Weights of a small transformer language model.
Training: a variant of SOAP for these matrices, 113M tokens, 3437 steps.
Each number is 500 + 25 x the weight over its row's rms, rounded and kept within 0 to 999. Layers, rows and columns count from 0. Numbers have three digits each. The size before them is the row's rms in percent of the matrix's.

# layer 4 MLP up, 768x128, rms 0.139, rows 538-548, columns 0-127
104:486514512528512454506496503489507476472523490504506494457480505509533521478529489504499528478454466485473514541500426511500479495470548469504530526476440544491523476494499483517449492515473486478472478490501507527530502491533523487519495489456507528513514505547510499474497539518485502489483456525466543481460537496517499522461521489503516494473477474526502495481483424539495519500506
098:497504523521466495484498507531528474484471485538502558512520498521440510457537486487496500461490551509530474482470451498483498489486521467469463528505480470457514541514466520546504506541495513520494503510507523509477518496496482552544498521527499512502503480500497502497541498474471521495491518495525499549457537469485495481498471510484486459513493480525503495447465513518541525540458
103:551515550514503478522488496503486530489491473505510504505510488483485486520525520478508510481548502514574499469498519416524491512532499499486518497451489522536512518506511526510491498486501460521510480493537486516499524558493504490470475501522520507411516505512529529512483476536482508507534495478505558510513517488482469479540494491510510478483523511532468462499538473505499459530488
106:508486496502499539510546494522501476463532499510507500526464543489496516511470442455499516491546454491512497481495496473525488498533476535471500499479452515483519525528519494512526498462533493524495513453512510472457474475487488487501530473506536470494461477509516549539539515533482507480561463486456468524490510506459473486500494534490486486466524484519461505496532490472515527501526
093:511473495523493470520508493509491428493478495510497517482471523534505510458470505492497506518530492511500484507460538510506520542504489473473532468518480543432496515559518514494489495496509482500516506482507512526473515480511541557452479499464512484502496516480537484468542483535507482477460449506530512467432475496488518504492552498548544520509516503495525476508482514510518515491510
101:476508538538479485531487506513503521541516478464469509491499426493477483490490495507466494504477498491480521478474547510496504515492543472540496551525513507527484469483477499466477510451438447476509495462501519485505479550530514501502490527468505544546496487511512492541470495509490511500506487452478460525477499499446504510522524529481476501531482524496499499478498556529495529498499
098:471483511513514520502502501490530505456503508462462462535510481520488495502529507517501514491499469495488496475527495562495505477491522533490491523508497506517530568499551523458478490516563566495509555467476515521489461499476540474499516484520499503490475517501468463471518522540471494503539463504473534542518473539478490494500488515454508446513518512503500513495501527493540516483500
111:481506475506482513554495462501495507515520490464473510471521482517519478467503438448487483530461509480477503479524508550495512494504532478487486529524538469499462486465459477496533477502529467478504527486467476535527502517525520501459454504504493494476475483491525471462474538542534510441513505496512500500539501491475474531474498525480496514554503476518512514488533522463514534525496
108:515485472520479512519533485508505529462502479510468449528474501481498477494510470497479482509474495461458484552493554489523513491476478535531507504551508495484490513497507496450526519508491543466506500408491528517477507467503509498481472498545524492502471519479486496513469490478476469505468503501551533489515534522513503524494511512473492494555485489515470560482533515459511503477520
097:523454479491539486524487490496462514532482448488500531481480553501508532465497503466511484487527546499482522522517473483520506444476474480494461477494472552513500500526505564483487462517478538503483506484458502495486519510523519464513495491506507542477503448501520516514501523493524537512490476490506518473509554501464490471460502489500485509503536535504515454449459494507511507457502
093:552487480495518477523487469482481500493505503533512615518504470483509505524521497499507456529492501485509466442484528498504502478488476484500473491510522518496495522500458497487470490502504504518510469531485498469501518464442519500465544553514537474530511502540537497502528552492476476513513479515485508454549476489474500542504484499499511504479508536466484488501476492504482500489465
# layer 4 MLP down (transposed), 768x128, rms 0.132, rows 538-548, columns 0-127
103:506460526480485469506500480515496464481471521532490498507487496466494527480517542473524496479481529479484490477531530503517485491510484485515483494533531508459569480478520448484511481544503513432495521479507515501535524478494469507487490495518499516488475489494478506486467537507531477500531525512524528537523514531503547512499548511536486486501491525519532523417476513500481494571510
097:535470487549508481504491496523504508477528514503502455515551500507475506529499492503452485520498528480459498460521500507489503548510529491486491521451523517537496457515505477510497457462460470510539480511496507459474454512488534470517556517521476505478507505488469503522477488470505489496504532471490518468545526485532529514498542499499530507504563483568512461502501519500471490510492
096:486516446500488526503504490477457490567521490497470521504473511518520515511461467524483466426523497438516506496472492523479462480539525499476528523464528521520538504512536463485458543480500488494541510503499522463560527517496461477540511524503478505499509500471535471514488531524472479506507478506461507507494513469504501472499482479521524493476541522507470489494501497512517524505468
111:504531441518497520529493516479507491492468522495493513500488533453484533461515486533511560490481518536441470556498506519528506496513473511499500512500497503497559530512473512529504459450549417443493513495511489513493491536499479493483503520462513471473487489518484496538488507524482490504464511537524501529541533498486511497491490512501506505501500513536494508513546495469455510514501
089:451487480509481438508486448530524484517513502470498467502540495509490460524475496526514502487494530463490482521487466504487513466513519512487517542539491505498531477482481477522526490443515509518461534522549512495533472524496480486511531472535505499499497493489520546490492509496501470495491509516561525558513537496512516495457455514512509495489461506529530467512531510507509476432485
098:489486497499499473533537519544479530452508493490519511499539476498558475494551517517507488528478529467468485554481504487507488535486485489483495509532491507456479453491491526539483465521503543468524522499518456520511497485488501514504508494484533461488503483513488511494509516533445503466513498549522526481485517487531477481504493469537518487539517524520501499474501480490551435505552
097:545537496488540490468544472497533503544539518479472494513504490495479515510518526502503513557496467492477510548492465492459469540510480493473546535478520493490491496436479488493489536518483458469497519527468465464500494520486461489501508558505514507509485498492515518499489520485536477527489520505523512492536525527459460499527494494500517502509446526506495488484521445505487453467506
111:552519549506514507538498465509485493539525508469567529478493507508501517524518485534542523512492511468509508502470420477533554504504498519556523497494511523493514485495520487498504533498508544491516465472512510516480485497523512528500496492452515531482517475500474525505450489502464494512514515483508469482478485472463527484517501469517505507523531475514535489531481572465500526512489
107:526512483503506493477484518487545534487531498479505507446498505501509518490451532542478499494478493509496497505465477527527491531479516484511515464506512515477522528492528489481492539472479495515471468540561511525476464502487501505526545538505503476467564454476482512560548500525499508526479499498485505515506496444486486509499475489473485462511458456519499451525536478483528469509487
101:506496553479498477521472509536474507475479561508489496494462483547550538514500491528496549529518489439451509514492499500484525500482499462515473449451518500462510487502507497510504503484459503525513524510519479482489483486493455471516519516493491555467487499499426494495518511501498475489527550512530489496509513505531494503542522537519461488482498479502523522493518544493541521503511
096:503547517479531501515445501518488493551473540497496509493479519497501543498549512474510555463525470458531523501499504545496485506478497540479487475544458491517488501481533517490515535508548451556496514526493514526496502496518507518480484497489478495445496477527511514480452528489517488524509501502496457510479504502481441496496527490497511496514477477471508489508498450542492456545503